Part of a small language model's weights.
Size: 11 layers, width 128, 2 heads of 64, MLP 512 GELU, vocabulary 2048, 2.7M parameters.
Architecture: LayerNorm before each block, rotary positions, biases, untied embeddings, attention and MLP in parallel.
Each number is 128 + 32 x the weight over its row's rms, rounded and kept within 0 to 255. Layers, rows and columns count from 0. The size above them is the row's rms in percent of the matrix's.

# layer 7 attention output (transposed), 128x128, rms 0.152, rows 110-122, columns 0-127
size [105 101 111 101  90  87  94  92  96  98  87  95  98]
[[ 75 187 108 126 134  83  75 140 106  97 112  84  99  88 143 165  96 141 122 152 102 129 153 115 119  52 133  46 118  98  88  99 123 121 158 154 135 165  89 127 144  84 138 141 176 141 194 169 153 148 143 129 137 140 173 100  76 107 149 114 173 153 114 133 174  90 107 136  59  78 125 147 175  99 150 131 170 109 114 165 130 131 114 161 134 110 118 110 107 113 101  91 102 122  82 118 178  88 140 205 100  98  80 157  87 122  80 146 110 119 102  77 140  87 126 129 126 122 108  77 108  50 105 120 113 188 129 136]
 [155  56 108 109  94 117 148 149 128 137 140 161 138  99  91 119 168 161 125 134 108 159 150 125 104 100  72 125 156 159  79 129 164 168 113  95  94 126  97 165  59 148 107 135 136 146  91 106  63 179 140  70 116 218  61 114 141 124 157 120  89 116 147 115 141 164 124  68  99 141 161 119  86 143 175 125  73 102 172  88 130 155  91 174 169  86  83 125 145 150 100 132  61 143 146 142  98 145 148 128  90  97 117  65 122 159 164  93 167 149  56 123 111  81  93 111 110 135 101 112 135 135  99 146  81 113 111 131]
 [140 128 187 109 185 194 130 112 157 126  70  67 125 121 110 109 128 151 134 102  55 167 155 110 108 181 105 145 162 148  89  86 162 125 156 151  99  96 106 124 146 115 126 127 102  99  96  58 168  84 119 135 120 115  95 125 141  95 113 168 161  99 180 139 150 119  93  91 142 106 130 127 173 118 134 153  94 113 139  85 145 176 143 175 140  84 121  62 142 123 175  69 171  99 141  91 132  81  64 117 116 111 163  67 146  66 143 114  99 116 155 102 160 126  93 148 129 135 169 180 133  66 146 111 127 186 124 168]
 [ 81 126 116  65 122 124 122 117 117 178  72 166 125 177 125 183 135 151 139 115 105 105 144 178 139 139 140 146  98 146 175  92 131 111 164 124 109 172 145 133  67  91  46 135  74 107  98 135 141  95 106 115 142 124 166 180  70 153 120 156 160 224 131 126 132 118 143 151  62 107 110 116 134 150 119 112 169  82 130 117 164 127 154 196 148  85 110 190 111 133  95 157 147 135 143 159 109 140 147 115 115  92 196 166 144 144 193 120 128 126  68  96 168 153 104 117  91 170 142 118 122  72 187 132 100 116 113 133]
 [152 111 112 171 228 102  98 148  90  61 145 152 111 114  92 125 107 102 167  93 113 138 175  94 132 113 105 135  75 157 111 141 142 147 138 145 102 147 137  73 119 166 113 168  98 108 129 129 198  77 117 120  79  79 165  94 180 130 111 153 136  99 166 134 179 160 174 107 185 121  98 102 140 128 167  89 123  99  95 145 105 120 142 119  38 162 166 134 113 164 151 134 134 134 128 226 140  88 117  83 117 153 142 139 123 134 142 183 182 105 140 161  90 108  99 131 135 129 106  84  99 144 126  84 179 133 116 105]
 [151 171 112  73 141 100 109 132 144 118 177 204 213 142 134 120 130 169 116 113 163 128  84 102 145 124 173 104 119  90  68 136  83 155 139 112  68  97  97 136 140 103 122 121 163 156 117 166 147 138 140 183 144 170 133 140  64 153 115 127 162 170 140 131 141  82 198 184 143  92  61 132 144  77 105 196 128  96 113 127  75  75 116 146  89 141 116 197 121 114 172  93 120 171  85 130 103  72 153 123 137 117 102 143 135 142  96  99 122 104 123 146 113 175 112 152 178 122 152  75 143 144 150 137 102 124  82 120]
 [ 95 151 125 165 166  85 141 118 163 159 166  97 139 169  78 146 131  97  89 211 139 143 100  79 132 175 182 117  83  92 149 129 125 170 142  97  69  84 144 163 165 129 152 151 102 110 133  92 191 171  67  84 114 136 125 172  73 111  98 137  84 131  71  95 129 164  74 154 121 122 188 141 110 121 144 130 174 137 119 176 146  84 147 133 155  78  78 147 129 137 153 140 111  90 121 151 106 171  81 111 129 118 100  89 114 152  69 100 125 140 105 164 122 106 154 185 119  83 139  96 171 137 111 132 157 140 137  68]
 [179 117 134 131 154 141 132 137 175 164  92 114 127 116 132 102  96  72  67 180 129 117 128 141 174 152 161 136 170 132 113 112  89 111 163 124 194 190 141  88 185 125 163  75 184  95 162 151 113 121 148 138 142 162 141 135 148 111 145 163 119 152 121 106 159  88  94  92 119 120 165 131  99 108 116 165 163  86 121 160 181 160 119  66  59 100 139 153 138 114 133 105 101 132  75 154 134 102 150 125 138 132  59 185 158 136  62  88 100 159  86 177 161  96  75  80 166 120 135 181 146 140 113  88 105 179 130 155]
 [127 112 130 147  95  72  98 121 192 121 136 101  98 143 122  73 147 153 102 177 135 155 105  80 176  60 182 169  98 126 100  74  83 138 132 107 137  65 160 136 145  94 161 180 121 161 106 146  76  96 141 177 175 102 143 144 152  97  91 146 161 170 144 131 184 109 102 195  95  95  67 131  94  96 101  94  90 106 120 116 175  92 171 148 117 145 124 146 191 136  97 121 116 112 158 150 126 129 134 101 153 143 130 160 160 120  73  87 185 121  82 148 106 146 119  83 148 122 154 128 127 123 149 142 151  55 154 168]
 [158 163 150 123 152  80  92 107 137  92 112 124 153 128  89 140 170 101 151 169 166 138 118 186  75 173 139 114  69 103  92 155 124 104 142 130  71 113 114  59 148 145 108 103 102  87 145 105  75 163 114 101 118 197 120 152 106 169 121  37 135 135 107 178 105 135  89 140 144 120 148 112  97 130 155 128  95 110 128 103  80  95 116  80  97 125 124 171  59 134 152 139 145 127 175 120 174 138 147 153 112  61 124  88  86 127 129 116  96 168  76 174 152 138  90  98 108 126 154 152 159 160  84  91  89 197 159  94]
 [137 112 169 123 143 130 157  78 144 142  82 128  51 134 107 119 122  74 156 113 138 149 137 117  93 142 116  96 172 132  75 120 134  64 113 140 158 209 104  70 144 121 139 114 117 145 147 129  96 108 125  56 155 126 106 157 144 175 101 100 167 194 108 114 129 165 131 148 146 125 108 115 153 125 164  71 131 165 136 103 102  97 123  94 149  91 154  83 108 130 117 195 128 166 141 100 127 127  91  97 134  82 133  73 107  95 204 159 169  69 133 101  41 115 131 229 127 114 120 160 120 108 139 131 153 144  98 124]
 [177  91  84 123 138 145 153 161  97  93  90 105 105  96  98  94 152 145 117 168 135 119 166 124 106 126 127  94 100 108 114 138  24 102 127  98 107 126 129  82 152 126 131 169 198  53 180 150 184  89 137 105  97 149 122  89  98 125 161  35 130 173 183 124 121 141 133 134  88 129 114 161 119 115 134  97 126 126 123 178 168 108 116 140 198  33 115 148  66 155 152 168 146 133 115 171 100 119 126  94  98 151 148 156 177 163 153 156 123  98 126 137 148 104  93 124 125 135 174 116 129 113 174 116  95 119 168 117]
 [ 66 138 164 132  93 109 188  77 133 103 152 131 131 146 155 158  75 128 109  98 132 163 143 158 133  92 160 149 102  41 134 108 117  94 156 106 101 161  92 101 120  81 116 117 113 168 100 142 135  82 120 108 136  93 201 136  85 160  75 107 104 182  87  98 110 164 139 101 117  98 135 102 147 161 109 161  59  92 117 104 166  90  84  99 103 102  98 132 146 178 129  89 172  95 127 160 179 132 136 163 117 140 136  88  79 132 106 105 127 106 181 133 124 105 121 129 111 158 145  98 184  92  82 157  91 221 108 123]]
# layer 7 attention value, 128x128, rms 0.169, rows 111-122, columns 0-127
size [ 90  95  96  85  82  91  84  92  90  87  88  83]
[[103 172 177 158 142 152 155 136 140 113  99  98 122 124  87 145 109 161 114 135 196 162  55  95 141 134 100 139  70 145  71 168 100 106  83 181 149  84 148 127 214 140 118 137 152 137 142 145  80  90 150 142 175 102 151 115 115 140  85  95 152 132 109 134  72 147 104  66 150  73 146 122 151 122 138  90 124 166 158 188  95  69 164  77 123 135 107  90 162  87  92 105 124  65 110 127  87 126 121  89 125 117 111 200 148  91  99 149 141 106 156 126 136 205 133 113 139 143 101  86  88 143 131 141 135 171 135 153]
 [138 122  41 124  90  91 200 134 151  86 171 180 147 114 106 173  75 119 128 135 175  81 142 146 125  88 167 121  89  97 127 159  96 110 122  98 162 154 141  98  79 149 139 160  98 143 141 194 153 119 124 107  66 132  88  81 100 127 108 129 132 128  85 109 127  90  67 134 123 118 161  91 104  83 187 152 143 164 153 126  62 120 103 134 147 124 128 163 150 121 111 154 139 160 156 139 102 181 171 110 136  73 130 120 115 144 104  96 155 188  95 154 131 117 160 109 117  98 205  86  79 179 139 183 162 130 142 148]
 [157 102  98 186 172 151  89 121 137  88  95  67 176 109 115 129 139 142 135 111 121 145 144  91 131 123 144 133 154 128 138 194  84 141 115 137  99  94 108 139  88 165 179 146 163 148 123 148 148 149 156 153 178 154 111  71 103  92 144 126 140  80 161 117 166  79 133 121 148 164 103 154 124  74  82 143 121 154  66 191  88 106  56 105  95 115 175  66  73 189 136 152 137 101 100 171 156 118 139 120 159 145 110 117 120  92 102  75 119  76 207 133  96 121 107 147 123 102  96 116 147 182  81 148 134  94  97  92]
 [150 145 137 131  72 102 159 150 121 143 141 149 173 192 158 104 190 101  31 154 122 119 119 151 131 108 164 119 192 134 154 110  94 153 133 111  90 137 119 144 155  40  94 108 210 162 161 139  92 156 123  93 146 139 156 136 105 128 165  94 105 126  96  99 146 103  55 101 130 170 119 118 120 114  98 145 160  87 149  72 115 121 166 153 152 131 138 129 153 142 114 161 148 119 162 112 113 151 108 162 130  91 164 114 141 163 130 131  39  97  66 154 109  77 124 134  80 124 166 163 104 145  67 155  81 124 151 100]
 [134  65 121 121 143 180 108 110 132 162 142  94  86 106 178  81  66 111 212 161 124  98 180 129 144 172 138  61 123 118 142 103 148 101  96 212  84 143 122 137 136 195 142 138 157 168 135  81 124 130  99  99 109 127 129 106 156  69 100 116 135 114 157 141 188 163 110 114 115 189 150 179 170 142  99 130 166 106  84  95 110 165 110  92 114 147 187 131 105  98 119  96 178  91 194 135 148 179 127 128 103 129 157 136 178 149  99 112 113 123  95 101 167 105 134 126  87 123 113 133 109  71 102 142 115 144 108  86]
 [134 134 135 145 108 152 139 127  99 106 132 143 168  88 147 118  91 109 166 103  33  98 199 161 103 131  57  91 140 188  81 150  98 109 157 132 167 142  93 149 139  98 131 141 148 121 112 161  80  97 157 137 102 132 144 129 148  96 133 116 144 112 173 155 126  77 132 126 143 149  45 111  91 124 101 133  90 132 127  95 135 158 136 158 112 175 165 161 130 104  96 126 113 183 160 185 135 168 139 124  66 151 219 148  78 139 136 128 135 143 180 104 146 205 128  72 144  95 138 154 151  66 171 161 120 138  99 151]
 [160 166  88  79 154 175 132 104  81  88 161 144 150  88 150 143 178 174 128 108 100 138 141  98  93 182  84 138 111  63 139  97 176 109  70 145 122 135 146 158  99 111 104 141 161 155 124 133 137 147 175  68  68 117 130 126 150 109 155 143 107 114 175 188  84  73 151 112 175  84  99 139 150 127 118 122  90 131 159  81 154 114  82 136 206 157 113 114 133  86 170 133  95 143 175 118  83 173  97 157 133 124 115  93 143 169 112 171 181 141 106 174 108  52 142  84 110 141 147  79 100 129 123 103 155 147 121 128]
 [100  84 149 119 166 163  92  88 130 171 152 146 115  80 139 129 149  79 136 110 197 111 175 144 104 181  98 149  89  82 163 140 175 103 124 176 101 122 110 121 118 100 148  94 139 120 158  96 117 125 107 115 117 199 114  93  78 121 200  98  95 118  90 111  75 118 137 113 102 158 145 172  97 142 140 133 115 148 124 120  84  91  86  99 150 120 180 102  95 126 169 155 115 147 150 131  85 116 123 235  94 153 175 131  66 173 146 197 103 143 174  64 126 122 133 141 117 124 117 174 151  99 145  85 125 132 141  91]
 [151 166  81 139 131 155 149 164 158 138 149 126 132 110 162 168  69 169 132 113 119  95 115 133 135 128  89 103 176 173  68 124  99 149  71 170 196 132 168 189 119 134 152 174 147 127 106 173 141  66 175 170 160  78 136 126 174  57 120 160  91 135 191 122 143  91 116 131 130 166  70 125 197  88  86 135 149  77 129 138 172 134 160 162 110 162 109  85 124 109 178  79 101 153 112 124  59 128 106 138 130  99  93 154 169 107 118 143 152 113  98 131  98 107 165 121 142 152 123 103 121 101 169 170 159  98 151 130]
 [180 164  80 122 138 120 185 199 159 151  98 152 145 153 157 141 130 156  68 152 109 137  95 164 140 144 156 234  76 187 127 171 108 164 118  78 165  72 134 176 146 152 120  98  90  63 115 135 160 150 149 172 116 120 176 118  76 122 159 182 123 163 106 123 113  85 117 111  93 128 145  84 103 113  77 179 167 138 148 112 101 169 144 150 133 153 155 143 125  93  59  95 104 134 104 125 166 157 167 126 159  88 111 158 113 113 104 152 106 163 146 158 168 121 147 106 132 142 158 100 134 121  92 115 129  88 136 176]
 [131 200 167 127 167 126 145  68 178 149 145 142 134 133 129  95 110 111 126 128 122  89 137  79 123 185 139 152 116 134 165  81 156 205 106 118 128 105 194 110 123 117 143 130  95 205 103 110  97 136 121 146 180 121 130 153 105 129 149 154 102  60 128 166 166  79 111 150 194 113 112 136 120  75 133 125 142 127 125 140 136 120 103  45 152 183 146  97 103 137 140  89 118 127 125 134 113 139 116 138 130  97 137 133 113 206  63  91 157 110 169 201  86 103  87 134  90  76 133 158 146 145 108  55 161 152 101 133]
 [191  87  63 137 153 114 140 105 145 174 104 172 153 115  86 165 104  99 138 127 107 127 150 154 115 137  79  94 127 213 180 147  91 186 137  81 159  86  94 174  76 164 171 144 197 143 198  73 128 150 164 116 119 133  78 106 180  94 126 152 125 158 180 171 152 151 131 113 119  90  74 130 128 132 169 116 164 111 122 103  66 152 176 106 132 142 189 100 139  95 125 144 117 132 132  97 137 129 163  92 145  86  93 110 155  62 139 146 165 116 109  89 129 110 115 124 110 150 123 104 126 145 113 143 126 175  94  99]]